{"num_hidden_layers": 8, "norm": "rmsnorm", "norm_eps": 1e-05, "positions": "rope", "bias": "none", "tie_word_embeddings": true, "init": "uniform", "init_std_down": 0.0, "optimizer": "soap_variant", "beta2": 0.99, "lr_head": 0.0069, "final_lr_fraction": 0.02, "doc_mask": true, "train_tokens": 243800000, "max_steps": 3721}
Each number is 500 + 50 x the weight over its row's rms, rounded and kept within 0 to 999. Layers, rows and columns count from 0. Numbers have three digits each. The size before them is the row's rms in percent of the matrix's.

# down: layer 5 MLP down (transposed), 384x192, rms 0.148, rows 262-307, columns 96-191
# gate: layer 5 MLP gate, 384x192, rms 0.161, rows 263-308, columns 96-191
# up: layer 5 MLP up, 384x192, rms 0.162, rows 263-308, columns 96-191
down262 095:525588517477551453454493474499582509452424477525454527518558538415399545483511505462528537436551577535515514515477447409519441415526540501548535583516570483423539502447492525553448509441536514406494588524441573551427506471508625481554545507460541471561446475520484573586502411502540554458
gate263 095:452576459542448469499442340539547501522532419513451459563470596422480553450449545406528536540485542512523564569493504511558516457531448454533441488576483595541506428455482432480535464488443625596454511513523645566512483543494566493464443404499480548492475478572545451467476490458536493470
up263 098:525531530469602514579531516548576508573512494554513571495530506477462525471551556523482453553399502434445511525470544474440521569492507496477442417455523575413440471545486450554528511558574464505483549510567509477524521529483536425601535541577542519521479508548541496521532492512520550516
down263 101:510547529479620493496443463572450539480550452564499476509535525475558536598434490403558451478461495435535446482495466473584505454555496595403475430542506513493358529507479465562525587446591547511425494490511481481488486448497530511520598581479437560578631483472437484482518523458525524455
gate264 102:496498532535456457452452492550453435504453508482572454411514493582502484412493488464576547468510547503500443470535476479531441567561459458598567510491479559463500564528454455511431504542562553421492517488444575531425554414552437532454609486487463418469499472471459409504470486413472566595
up264 104:550394558530465477525561489571481575460534560502324436425467472520488605507539505441480543509497428536455469431467411554489551564474484417546416478468498505506491459484511496546453451559488486437479493506557572586570463517480504495434554480515370371574536436489492453514554472459482563558
down264 104:553499568450527512583555416494559488407419543533522537515501525532552433501464499489574481465432517518506434500496569521518455543510613508417566486459558570432438560560441538559494490414543503514503592493544469526506460555526484479514475465592532514514538494492427624491503469454499671536
gate265 101:446437513552371525567551442409553541421455428575503433507443581507470605544532512568488486496585440488475517451540484499459512605483450491496541460489412501539396526533522468514504388438531581455555501472477512603470491553566535553484440443553527523488530528460464483526495504518467535394
up265 092:433459515424463563460530492488485493456435512516541455517485493576490506523476571401461497541508538527565467473544453519646436447466442487488539502466461516416526526500511529466567545443456541598538507479528422407429528539476500552590565483416499499537479521552525514563527432525534483463
down265 092:530549467448592467471500486486486551517490459533544352538603491374485456465462457492472471409431497563507574444530507416529490547487554479590477554474427494458469467537604409519495503475524504515532506454567425475525535548442541412467515518460551471491433464505509537482527537429493423517
gate266 099:464503529551474479501524448457476397491449531474477457435447474568506437521476591428514418415485536515504548485519574494389496417589495613539574436531488450529505553516458490503431500422387503521500570461472512516494492472482443548481580494545515520568510447478459615537541554459545513503
up266 098:479512400500483546510555517541551474453425512513472483494447526585540548510496502496456482503554539482444578431549395504552406547533524507447476616490414527481456499485484553516561506530457482521570603511530445489529540547492525509534496600408599510466534500548514476476471488411547500525
down266 097:512522456486541557383506469457527441494543572474418446577503365521436510505508447559528447528462471396518463459453430577477475469588424609500554498486480482610436564535507521562466502578425574449438444559500547433377574492541503470504571524590487496467517486522476483422574479493475515429
gate267 102:518470518420451465440541461474435515391488609546534400509506518487454494495476466548513410516495509561560581556478489506515489514482473526574543471461560572573498483477509556512547496508487470514564447527538499425426540483554462458500508508372542378507481406541547576487555385522474496407
up267 096:548520548558512480462478486377465459523448526553490430562573551469444456538535563577477459429516493557524471398466538516473360550413474457449486525519521484520515571509490528459442521545417529537480470460477480503604460505605540512447578552496524531538419565553531500461449473489530534574
down267 100:442479462449549518434539495498499496535482529468480442477641564549426484499524505448520552401497504359564503511445493484496528585398459524519514514408539365565503384448501628536552537479387497423487547478513520487501427495476430501450484565471516502477583461403517588451582595449554513476
gate268 101:468483476430539469510489522550568487574430493472467532547530577622486575545417570520460478496540489440459475522496460533551547501544453531544520468404365521464441514493534549530455484545388530528595510530512429518432471472441564575435533477588609504506525556544445516532478477562457379391
up268 107:566506465468443511433551476446489572455540420411581533527602559537463541419498515519444573573519587495535454529490589452485506543480529438482504501511500546449543449504465526497505554527444564586559465564432522517545520440497585461586446557481478596516460503448517541454516502508452328510
down268 099:566538491546449483470408517504524531511534581521503516497507520522497489449601487553521486502487441553463534530423371481481489481498541479519454522452449623526571399615553482478379556435523571619575448547489470498469459543485507477517453539520449528491509557456564500494502535525550370526
gate269 101:572577553480464507475488576497407501441507463566473456545432469568514491559446541395501468476478569472566522429457536433553540620525453543529480486503513455474494407501505471516528439541459547505537496492433446481491471472478437516515448513447543480500420418405528532488467464481536523560
up269 101:402475491496536569489628526449462558486570563527473472433504500478439467532570531470508417501432501478465425617520516513484467546502505522384520531431494442577445508526505567498528571448535419440448556353588483541481470489488507500514504432587488440492544433470540437508463538493492513421
down269 097:553497499487507502543460502555538522511455546425590551539470558553425399495523496574561464419569506513518555517482593512510415479521530502493502492455480600492423517510508461499459433493540486529585435432476463499525542487598511516545415459495519515474547426466504508427429504438413564557
gate270 096:532549483435534501504473477461445406530566472554527480521581585587581548484514515473504444490429490561566436548552456539546616507617525409504492578477586513540465432478548562378495534571492504547517513527469553526407557525455550523453490455555403467587452544535609575445552565495443539488
up270 094:532442492544562605455458472451461414501441495538434500420443508495522547531500505459485499471472541410539515489583480532477557503388520542470362450595492494517471541514462534412492470533378473465528477410481548524480539507408524507499417521452535528592474429500527503426515529444528448534
down270 086:493453589528426487525451432453460538501536504549471444553422491547510488581484430529516513556532515517410492524555505462506375508494507589504558502461522502537477539551486538585502416515498543531559478421570489469470576476497523471570507579394545528468506493454485506511493485505569544673
gate271 106:452512465444572444548463407470500478447511537497498484463527446613463508575485446495372520387507597510477429542539528512549530393513545492460524405501484502499445479523570566619487423423396488546436411519524582494540462556542493459440461519558539453475555494508550564481484495523507520530
up271 110:457501461513523487489435519473499547458499574531568608524503437523589458491618566487438498437506572504448550540488548434584398582496550493482446467526545558398578531467535516442568468459536563512574567511506457435416462511446533518529412427497526437500601525491567453437520457589559563537
down271 110:522608526521537530420510429498525524438400542496509534470464458565534503475497409463497491514487521465486492470507510404557501430499530514513542535493383469439457602473554531478561464555483483551556474501492531474450531563483478457512399521498545450404441455605521540465524515478500540388
gate272 106:527466510476460489464439378448463471435463455552504504490536522407549560579464527499554493548492478445456544515467471451521455540537503482466555578537498445570484538402551522441679495454533441549595527507503462513497468532463453425528485494499478537454516532564522512469535559468505469575
up272 096:455413462437426537544523440471448441506512517437504436546436516420482593472540515448462485508538462530552483480480402559534514532345455451491505456503424503538482496510611510469579521529445483524537481548528472488538502455514413426585530540456515447498543491468584510537540467491537493530
down272 096:504532431437521419563507508476507507493455514496550502530589563533528500379503582536558530581525562527493336467523552550428455468506464526515495385472540565524466558556507451440493393519531550578571426543506442551487359502450537623481563509454538446540522428493506485536569466450506550589
gate273 093:529354493574560588452492491513446520572474529469448457458503468517448416439530527471557513559505480524432515526571531509454480406553496474529444458509540499490513509537526593540470497491479573603466512564505550515481560453483532444381557514492476400488428533435525467542568473403557537428
up273 092:559417512479523496528450501517460542433511472527523487495469539545576489480471412406606462524548494465604459454503578527485473504465467558451608536491508492450494627569536580452549415531490412479458536490524436327505538444570439571492486474515498485493445395499527594565570495550547479553
down273 093:509502521497445490604506490365517444468505449440372517549485542446507563380472612519467455524585452494482460483483619522437500506476523362492527529541455479532463531406481518465496473551473511509509572533506526417557487541542549429524447487547548490577555541522519391530468590519430480469
gate274 092:566564519526537519523508531498505475486434523482543466527457506559444545515489403511436529494603535522512606456541536445591466476527450466477550568460446423423468511512591503444608477505438474461485513472500468575421513578467509363556352582539475517529483502622464481449451545474527537581
up274 097:493463618542476539498477493470439557542423404446501566541546540463474444556523473434526394404439644509487636516594493552515472552439496445537463514513518484520474493448534505504452520496496506516426550475587472432561452582454541555383619439444552423547538380507521462517488522549418507431
down274 098:507413539459509559500552434523510476478493539548444434547571431492505485489507542576554517508501462557548477488496569523540481566433486497593546511605508499476524457537409509501460463397465496509465469564467516527478459425474374527523417443525482537478408570518545577524434503456486543564
gate275 102:494463510418555593508510445489560447573508507491435538597542434559615455462520441453459469474352487455546506489571511461589498570505461557523526526478477459492460501540550475477586513462525492533509550438529475541550485574509521566620577564456599502475425517510511585567466525476472592541
up275 101:449498458571447599499505429446456478446468462483518604527396507485597538481506376442518482429494511494440431502419528483607516578445399454535445527498532566498429507354510486423434531584529606528577542492568543503439568485571452465559570405462570539438499516564534510484452556486479471498
down275 103:578515583535486482510426478536488604575504539555512514571423410494505517574602506513514496531513549512569559541467435516546564505574475517501440478609435556474549578450507440430508503470573491445524459519575538496530448482545528470536496465463413455511522496421531509426465449396566551559
gate276 104:518507498498452516478465518552488490488520519584517551457521566613482527481554470458435501506536577605581487457520436540520517571484495547462507474511571437544535484583456475518510460545495484462489470458448503441548551473565513495468557605499594502611455525445448541555480371570465467456
up276 106:467503500537469493411535486527556498503510527460507509508421510510486496513481463523541438506424602483556464413452503552608472506452587589455527608472545482435497559508499519629445469479540431483457535515601564511568448448499532383529504461548521504422524518409557510608557524660485484446
down276 107:527495552568620445358519562460490537500487499480440412567497550401471434539426474502471458517532504534480543520468373549535527512484482514499442478511459538495426490435521551498435473575496394556497463512551447511515559557412445437543521497506417524474560514528470456503477579464569477518
gate277 103:484438527464453572539610473538485497434524531439540410535487516442550502519467560492515533548514540540497559466503459491556426560492500536586475474389451474473458493504525456407530520491582465582527437526453462567459552551492476466487539517437464471556489520510574535623588491536471538494
up277 105:541550588495350495521457413509525464472465580517620408518557492459507429572535473450439550551528568452459535452499414513490454445502475553619485480429448538532418466496528469558551538501460520501505478546511551504550560447544499554601490456553529548527511526442492473594535420491471463473
down277 100:532507455495515490578545580448463451510477515438423501510482500450431419455535573439473433468487513570468454581538521477537417491461524572524590371470518470517472418570480481434540503516543509404430407422567454494487609555393526465451505505542388561554574579493506546457536554513482567526
gate278 095:525456415478493485505501517555454458482573515459532516551473540496519524527497435512478581586562453539523530438476574475446453556453418400494490496399462566348558540438464517526468479540534617471529507463413434579520476575480492489539536548466482451599380576484428498491543535523589554469
up278 099:483534428502410500508445497537516485432457531420509446525416552497478474503508489491538491490487502538462520566499491473497489503465478501538509498498549487412585422412608528509456449486455461460589601486492390525499409541511414450524549541498477404517502598480443505522479530469458451487
down278 100:447437564594516407500443444447448511563464515510563501490425584478521498487501532479516403452529524522493464498482460404484420515494533435487438501429459541570439500528493463461492499452428560449462566536530482538463581493490551567449452496431476483532533420476542549496599427441467505407
gate279 093:516411428450531550495483396433492491477526496555524548506469432541448452470683511523589458600538469451495481558458562419420543493507504461493397546548562486445477430465490449528463493470457573500520588493524545492450506520570423511544461503595521463518513447573441474493527545436388572451
up279 100:384541540542461448476434574484427517516556466544484398470421499568532592453456492550516430550523522552535585495498442575534411427512488451468517421559464543525435545529501482477417502524522498440546479508532501574515550466422481447371523414556478410555557532509400450501477572497441460540
down279 101:511609425444503530565507550488544566567456470546453491553494487405468561470468466425510466532492488466508498539464476542475395540436550465474540547503552557546505478472501527511548507496513423434522515535520489522505425570479470518633481529502583492472440525493520523560557565575548524546
gate280 101:636498456505512567445499547502510545488433494540472477459441506441514385544555525465565462547503508479496509496616567570465515458540479568451529501432483531539489465536482481457437513408553468527518423509547405531509464513484428547548428530521517437546374522465456512409529472490476518552
up280 094:465500514651436413540518512467582492445435542466544470526592548457468492476620479418503478496516393502513555403517493448486549499519588658543557550513464491538546543514522497540521517535502434489503491468613468442514533456536452465432511497426540492483444541421446548441477484516453502474
down280 097:578520604569542537604489579551463418521455469507498571425488474554404531443484553532419495503488618607439568517461547515539511539564562489523444493515513608491513511518447547527468431541484438505568445453472578490449504500482437553525480564500436447555487465428563449568601520453477565507
gate281 097:417479471550509516484475452495423440452517545451516492469514632538498631498612602545483406487542471575625448537539549584515505501561531525472504543507549602462473491493477515501502536486450534434550430474507482474455547405420482503502624453443487525538504517466453492500553515492425618541
up281 097:525545428519482498501554482546542524503454517487540598511505566504548509531509555446399434580534510524637407545529531520403515505586575484522489576491471521525506474529468465527522537413456537452484496543485490472437404482525480561495505448454480544513497548491444493505476541512578574477
down281 103:467403521426547525453606374502457511475482491521506521443429532478484450517509494535534416494404522544476480416564456500478508577512482584503526435485475510481440462468518443560533429583539433483554515454521529502480480492561586541586514512488489583534459435575474481534553472570428479430
gate282 096:553487549476482581507446454454462527484463537571470466509463466478419470416421465512488406531509418441540561544463443514483377506482516477413534628511594406472444459440520529478504506489467515488436452536462411541508491484484522451535516541558507422503570397491515500556588460598468547462
up282 096:512601495424485520580454531583597481519441467491434585449603519496548443465515474552490498469488491448487511456576555498540503423414541370520399566448530554529532551475519520455563490515479543476508528482514478430404526468469484517565505515491581491441524506468486420439486456517468422520
down282 103:397406512491469502542471438571481580496502573560498525415516515538360471479524513449483523494501517476528434568535487516509485556411557503607490474503515487486491546569481579514477502517493476511485499514561597495595460536513476487439480463494438470581506509505518533463526533487541454510
gate283 102:403454509640532529492491495427488508559498512368553530492438372558497512523532611529481467452523475472485500429495524526448440428455463449527505480480458532521589524548440518507453496581442528488571467504497513496469527479504532464502385442496533471405519527570393406430597553466548584568
up283 102:460481523443474451503518501482495446441501491453509519500495511536434402531532527448549420521568513560445490534493501536517527548492516537634437478461524543519563483433505494464460584445538517548456536489542533450554545481542510510482621536529503555490520563459612483409600489527519434543
down283 098:440527520588505421463519497477468439363481467501501530594408477525512554501535522454502430484434463498502433495495519566457458520448629470518433495491494400453487460504426521488563520474536520521512498505477565469448504556479531542436495572465497497475519500451533495498474526615474538438
gate284 097:537445482409461503473489508552447546578504494468485532480498562530568553544410486456443478508546537401405535470562411596464477447420441466566551437532429456491580584503467445510580550563472431453518480455416400472497587534445492518559477438469445461562423501539518501607500474438575570462
up284 097:547530589496419465444604521480557557544514417517534508576479562480506427514441490483544571455436533468500444489505499531381479462438315557436479577598409452508405551438501544490500507532458519391517529492456571472401564576458481530519508552454476501469557498521511477551474433504488494618
down284 096:557421505452563558564431488508540523442569487447504495527562494559488570460541474570507503501364501545511518435498509440548558473442563536527543524506541456439451507470541579481500619536559479527545473508382484527578426431473487442430555421510605480571451486487486517544391435429515437463
gate285 106:473536595503486521476520627490532486422510451617496449398481529551498598597615431532470536462502501453507580523488510518532411504554504409483409574477579476564453434516434509503475550440454555406467618490511473488557489491486420521441458523561564516455615518437439470537555422539532464524
up285 103:407493458540457504418464403370582447546499395451522473517444423458612535432552576547451428466472477573458526492466464507498460513517463549418503581488557475529559471464548503454460572498526476518487489532489432530576446399447528458421412499435482530509490476487519577491531515601513434392
down285 100:546520520526491474427506478545556560480485561530466531568532497539462538455441486457523455521469600538474422401453511464480473623453498465543475476520453457489456403419522339466529578567347494450469520433441423572402513552542470561545577575494520494557540457518518531545499521423484507530
gate286 095:546539460506550541581495499482463447578458547472567530497451491435526482466442501464490576593481404447468444500505443438473502510534496523528547492526470459524518475408422527493439583526456548456514415424434542548457496466493500468447518535541403577557521527524417426506499546452518426457
up286 101:502481448457523506550532420450499456565619511538457506497558480424463431413453546446494405489456460648509495473513489491512540487520528552554573584444449481499533494539493481530527536564444571569519569554467573459422421426462439480477510523525549460511453494644513472475571477513514551467
down286 104:467548497445555506536482514439490459448407465443465577418570598461497505462477557442446476481531555495459499481585470602490398539534508537475468519636497475541549509581512515502506473479488524542381524426560575486550539494454513577461460446511528492457548531519655523532453526512456495503
gate287 090:455581475500476479526556537503407446428461559535534562472507537478516494482506511468503559480568469611453518487606475491474470583422465587409394505566451570476496427500484581501475477519539536550510510517483558475453559517530476496521426494523434503533516545502556525484494551465456597371
up287 087:537527502535489502555604515485560559494547446496474440482461492572494447565473473499470522460582393426482398504579542500504582478465475409534510544640475462506487494522508503485421591479483462503488506487490436613570401550478506548452556624542584472550540525481445516450525559463456457528
down287 090:511405554493487460485500478576467562424516441521511467526510509492458518421534530534470357572481519529588563596473466473488519584428466459503504636596457511513527507548563498481539480423544513519605493448524554523503407442472443397479549483544516488500462562470543549486484550511504493459
gate288 099:458625478547469431562560489428492516579509525512557447590506545568483455395484461606439512440507431491496531515470554445424467526503521444628441539489505509466472481590530437521455566452461527499503514546438552496491494409492515447490539556565490501426482519473617520500529508519471475471
up288 093:520432478474573529446565492545499496457539524541525400533553508526523439434481471487530476455407447497486373501482478559502469571520515450592533457507526515525540555501402427486473552503511517484484566566471474529610561393413483444641554487546495498541541488452519426456537431464521482534
down288 097:431465464471510440413459501548556398543514449494471480436487416469416483417551511549487508511448516561499511544432466523516558469463470519337443539522452432571467504544439418496524541459484511545534588519451574451404526577473523552528485456494443449539421522548448495451518495519527509565
gate289 102:575507482456492544418409577515574513504541507473500578464410467513421494470483522482523422509540574401548488460521484528504545491480508509471494518566531386463504446533505446570525516499433428590552559538391490420464446627456509549474439518537457495542483476577508542485499564516468440435
up289 110:518503561540489449532508583559537532551477565564510463476462432394499493425495478497435597450512508520557526432588574546469587468464558538569582480565496518416430546464422519444517400424504438503526473518630468484481527518492554579529480466547487437530474459488530458519569515401418416463
down289 115:576529381523537424658440469522527418451528416537511509419525452493415526461460398562460497496453500489526465534408452474519591420539486465530423517506550487478472462511504550549580414427486460520560526544542383459497499443465522531494495530447580458503493488579486546556515521533429667560
gate290 104:498420492476568512471499482501478470541561583413510461569578546435584483494511519471507531420505472610509565519510445535467509450452537409419434460482512421506422477457505404563600552557458485491582635415440440512507539529473489523554478558477461538539484511579378477533497477508549522449
up290 099:503434506487473601540526482555530528581482527411511525523511524504414455507623463505511575540476450484465523463435504515578416476453553457565544448387519438424438514541469519483549478458450455520507541496523523564563428505490518542558493563528461523583528518535476564403553468554520439475
down290 103:495516559505504521617546429482527473548423534489528534467563572524572528477494425490435416493510552477515527545586534422511524466571496411436574597512435482547567525465619407514516428490509587494392506382452578532471493495567553481492481440448473434474503500558532485534479399524469437445
gate291 106:477493544409525535526530595618505428460462475542541411435539446588445436573525473458505551446496476519525550547488488363478518534492541492397489445441512499482422519529540499459484463523575430521530505447518504603460546483494500320433510477519522452524501549428499506438444531487532446488
up291 106:472457480501512506478490479502484576479457563562422504529500508469476440476460518454490492493549489375471444512512513474488525494485572490554444491508451492562465450560606420517490553544491465525466439480479499448490489438518484466514577499487535511496592482525470475478510552504532489570
down291 111:481514578477511508474485514437524514603519494496527508407503474420521552482539469483473436428520484476490572467521508459563517496477485503466418476543469454594468502563453516550554547494517539493485480514484521563426553550545502450481453604522534563532503527486504477548565499354412452417
gate292 094:503499483414425474473391477377540457480505536552497501492440518483484529508407600533579515493497499410494438504474521592588513496573537494493541497440549516495540512523545388475492473576561460485538574473461443533498462406486517529396468487512511528446485527431483555512421496478489509517
up292 100:472490489497492481434399509423509487465374530476544494567457527501415398502536488528606429506591499421422485616529479610462385533556514452483501545457525507506581539472513506462358504419508526493475476510495535471544453511454451463501519428512513451512533413526505410429584474518439538526
down292 104:525430493499482605539449438483441517607554462531514536457512471494490587430475550507508548484487565547533550444392532480425445420456593516479514439506581544517416467498496478507530538524509538483549470523512454537664523418532453545576462571476524563529496497564585496491445401526457525508
gate293 098:439596579592458483488419499413503484570556441589423469465449493523520508509556486497534507365533526509464531490400520533449475488521536384519456503451484575563577454595549459562534561507532589544456469487537487456473455482437374463507551531477448502548540445523571550429492523493428509482
up293 098:509504492418647447522494452469546517508478507464429521514491495441503421542525531529514375447515524543467453514472537520586549476501514519552471589427479470562527441393545511462415501569524597460514442477542548620488547508453433502440488455485509529463562514519542497557429518539505530461
down293 087:493531581509444489422465451481466571468454524507530444546601345517459455471397523579492556382554540456499533501576589553509470431503513496439596485560485507538487513561445611591616452490438485502517507465472503420486522454531532441528466482513421452626486427517543463443483618473466500513
gate294 100:446512495544517507473481532449486538509514514465408530512375560446474530462453572587484407511502389494544479391419533482372538521408463479530449458498409549410538537522413543498548586517495540520481497455458460446519524377560470449485509534457549482454372445562534524467492513526446539567
up294 093:478592419468533464541542535522520510505468496430462527548467389502559492488456488415422537450484462512541563478536514471527524456463502392530476535506582600531449427423528494429504384435488494455501469584534439506517444574552528473571439574532439540553523561460490442517515478510594533473
down294 097:435451500475490528550510548506559490500572488559545419512512453518532444486498502393499537438562616512525520495466458458500389525555533514446511465431470555478506481527562500523496525548441484572488572572450526463454598527506471450530552524462603516509577484480476454572529508511544452437
gate295 112:542451457482528449547446582508507467524534465530472413449530464564487430469521616515498527488553411479454508486561442585419450457569528519579522460474510416428550532582436474457503451595497481476515465460412452387545504576465471484450475513466468467522511509510455568529431561529526480468
up295 107:492554505508466363580598433444518511512515463524463508439436566508522565570485508527534479528544482442513492461517550534450562418572429500521457541563541519488486547484421462485410525509384476583529485456500492444507443486526481439507575452568499447497396512510474526559513462588448446474
down295 098:545527443455531456523502552434442523506484519592488302428504464506500483454504579570517524411511498558482429459525513524499465482539509388514494417439467486513515523517532474457487484527522588505540601526482515489484521520426489526474532524487485516464468531532544622510534504572512610453
gate296 107:486533454493424412491464425410537539389540451490567403434465557456465421464485515587482492466510486524528468530459508537542536523494432477609490514497565522516563454452512505507462520508532509511399540415479548475526497528419526496494515450586513466470437509522469470529549536513507541526
up296 102:432409469522523444487503428445487518505522571558513542564513489515466538555517507411480525506459466412528490464479437490551631496558441492511459457534613514406481526585438491513474474576395505560536417421509520524555544540545437539448481542515530547587493502516602514567453564419470535492
down296 102:515535495504529542425513457555501574454497534528500446552499448488589427573411414632482422486545541503474452433427515432453485511458443390513465464482480482509476506465431486547483599522495428491478531528456474565450518527523575425518505458481496420441498534475453483542510497476467474452
gate297 095:502470512511528467480440502451467463518450570440555499510469484527503497437498527507403471478518461447542500499401518573501623481553372421516409466545427491481575520495491566588446598518547463447550604455381556595546563406500483479468494528406444428451561452404525490451507480545526488481
up297 101:439521399513582521617427518522536406445557518410579563494498545547460446504415557489517531477488485482430477516502489534531521470474612457478493448552548445501447504491493434496498534473553451543473551487550530587581534533471543462427474416479511545557501403532575547416557482586376513475
down297 104:470537386512536494440506582513508392592511538519399485514541504581523580466524465491503537456594448482557505413426515535556539480431507582333458538448499618517470514485555445487519529469525426483523408512480557437494630520504564549534478579563527421506435501512472420438503522469498533545
gate298 100:544522395497500553507493468497434434454552527554601562518568485524469501485460540564532503500497475431572478460485474538569476526579574555439483516492459573475551506589489533435487405570462605469478395523444440486445599497434442423559504434467468389460499564531501587517406511507361453465
up298 110:491472516611504577519450540530457456528605493514381493482433445504496569449545511562470503555491490504469543443440427539429502415454466437474552526493434522522408501405553451364523486398515523532493524502510593421495560511465500483531505463498534463547543488492394502553423495468524500538
down298 114:446526460532484467418433518583469471546532457511438410548476514570452554500533544486568452486469471483507491584562465526491546440493442536451538524552509509606509481483490516530435505480495554450558554440400446536461528404479486473487563476452392453589486496543487440566476428479508560380
gate299 101:462446502595455492440465478467432473476532522501400495441499477477579493436524449554446482560483543548511537510517516599548492563505414414506529407562486446483476470449408472480541508493540506549505551399458538438483461429553426518538581494475462487467503417405509603554473506366517433452
up299 098:486503532436586415563540501493375498599474571528508480520491438463603549502523544498465428496438457419523467430498462469519450596377458487484441430444493454535411533443436564552501559538442488452481497519558445476551580536562553452490585530497359567559455521538429497548543420589522437480
down299 100:463452625441532390461548518479530486383540516520445515501545496449462506528475602491497498496483567604440550552502491389495494532620532433529470535424456470519499588482622451544542483477464604470560434507588563538524511536436450529447504477510455551491484560483460613496493592447497544561
gate300 096:475503450395516467406513510528477472509490534505480537450388549434499572527541396470478453476460534541456491391429547449458455479524443536466494477473436468567544546551426539478438548485565547477530520481489535558497563450565427595557464450489565571601588501401454564567452476564521492485
up300 101:475506542460446509544488530469516489516582476537470548456460502468446409532569544542649563549486469507462504565561482576496561625501458608438481416550526524452523440539497569438539604533455568497465399494502567484472461423427458459530558557517438506404544482500511491439519495453497561517
down300 099:525476436439528422514451445512497472517518512497482552543445520502448524542527581490475537443507539468328544532591477485633534509540452539600505364462488554505482519480526601521526542553501437583550507519469479487554574398439450509532588418564603493573551437508490482415529543494483480538
gate301 104:443409623580496499470479471527461443491432456455455523566497518484519489505510503565474426493505433527501424586571602537479491531359466471515605519536527498490544556528479501480456456513495584369471558485546470536524458433539566465518557550514434569464406498491497479511420512476584545490
up301 112:494498513501558556537457549413444480535535443636502559587532523493474517438519570493562524520424513519473387498517546515493492488578470479534475411485541417646508530547552489523515486485508532470448535513513517432586478551571459533472428570458444509421495467519561509525538476523507517541
down301 105:547583521602439432441463493519508511513517495453544500529550439434528498513593462473518510505416445392498598484532496493511520483383506489503464519458415488521531462411523561478518601459493505506537599438441538500529496550498426404489500498481446483547551496550463432481509501490418552462
gate302 096:505512607530436422544558520450472458462478491530496486556443524478473500456498433415553558498496545478450427519511521499529523458556579540538461610482411484449439587441508601509567480500466452432525450473401487501382429505501429513485497477541423577490487499448399476470448539506458484475
up302 096:470493485535502563430504524521586551430524458506576488469474448376480468491482616545479542444452479466551508443542482490435512543414499483450406467460445542515495438479527466481467500423532536542462509560499498493475502482444465549537465439446539435533412422567491525534523478485507522473
down302 095:542483562513541522498524436553519517479532548504478509497539536509474567637538501484600432511495532551452508455414511558539519516502516530466511601459499425421411551568466597584501561459481452370575523529471538547513517524531392532503492535529583565482503527417493524594546511392487495546
gate303 098:509519499521447428438532482540426515468495538510411571360584492480492465454553525500463492493472382479459537508529429542548510528588526412508507506486561465429510469495334383452624532418457495500475510578436451523465488609563469533479571532516476504516511542585504515485482494486529541449
up303 102:534495523525472548441511439411459612542500571489429417573537510480559516496546482462540576553496428522438457509552514562527531528463562473500452586532465507568489510371374428532534549535596451500501479482541522502504487489482535489482555522439536449504435523587496541485449564520522496544
down303 100:484556465437478437435528438559435599586567459488464540588511547471573395486508426541450565452538554574498460457486604516486427455577493419511472418520516449524512512484487556512479451412551566488500463490468586531543557497437491523535352503402502529492507566458369510542437431551497440527
gate304 096:544468464516601610462468414478516479471483582541380513540497477423465506519491535440456549527448489455553510559489438502559445494598506512427549533438462506445432582390465506588506498453553464485493517385472557489489441538475527459597443468525563495526466457548539459535426459552516589485
up304 105:506510417430442503569572544457514477512393534502475451561489536558500423518553515516528599419514477598521441498443422551585531522502538509533522506465550517544526396425460507452534575548450563484400522438515507489482465452423458522466546407479430491524433498497439488542461543493423506436
down304 105:556501573502538549501508612541501581557611446475515511459565517526519541568482438422546459563502546422474544455490440489481560541441544505501502414503557542534441607485450468472493500455452541438518458470441438467493455466499538468481408550498492470536420501462557527525432471425525541567
gate305 106:451562520495543597469571433571473496473549511530569462518483404542574508503515544470391478533627534453564341473493578470450489510489493536473456470527409539516442564520556568558469456497520578577500490574561489491520454498602553457443605458565449561579487433463484482483551530550441437460
up305 101:406440439465487464468474468624565423431468470550487524455491569469541488582462478541490506556541475561470519440536472488513469449528618456489476493455581530507543541502483533535533422487403506489403532529427521547546513480565494411489489474457447565489504488465551493473503429568545517529
down305 101:537453500565469528499438501503466595597468493533435544464501392416578520542499559474519496457515477512507521494467456514593537549512425482490559440536474619496491472378352516464540507610484462460578501507539513509562498534563441516559434557483434467520492517517496487557520597473432494542
gate306 100:458413414420478562551442456542383534510525445526458539530450470464513428483524510480569457549454513555521483570429601540517559466544460479643573534467440443559510538430470529504466362432559509520504502502480549472404492540564465502449511549505464460478442532453459522528478496526493465505
up306 099:511528456503570496480510571543483399532554373501550513354408513501568503508453514513570518534518468497477502500512505493442439488561498396454559504461539551524637523473499566494527517470490488544421453582479344504574503526507472500495546500527478475503479489531459515560502516495442493462
down306 105:447583471468494415451550503557480428574492507537502469516527555468449470481484520460449548409370482430550536580498506536541478458430457418378502539520608445471484498464507507451513494441499542434592465525531515605501431450538460404479452464469343516460487621429518499430506498504528472552
gate307 098:552497477441480495519472397426478463562519411560585379484527492507531468478539443580473526447463469479480496444545539457516466355449503451519434456549504502527479465444476442505491565569450500509571494327497409426376520574514474546540583511490433469503457538422536587438433507536430552560
up307 103:448454408570469448547522381416447514520465527573490495472492458499488566474478585533504433539490529508443490429480541499466431554432452406613545505470445465475440571568495517486393514563432571595458552527473484585512451494508454517528539542481588564530509587461546521435495504544511401412
down307 104:500457453517534490439453488490566467420479426575499495393455512433556554501419507475546501476462509587383498400495504462535455543470563500462439464547462601468491443505460474466499535518579571564580398455407493442529546462410453543436416459499545498561521547555455508547437530543583500578
gate308 098:475537617593542534441535575523460439426480444485506425580416478489488544553552491465475471450575475438402523507603480502522474464478488545538482452499472545607582511500539470525528487482512452472495377471459465532558523435530461502564427599623485522500552495489502540520582495471531433562
up308 092:433506629498525422525478498548540605460462540486540546582452418507512527528517432484389511430439511568524482464526480448428487486434507561564566593536508493589496433495420517568465633555528501409501462539444505543447442557472495460541480500571541580453415481500598556406451556498461421487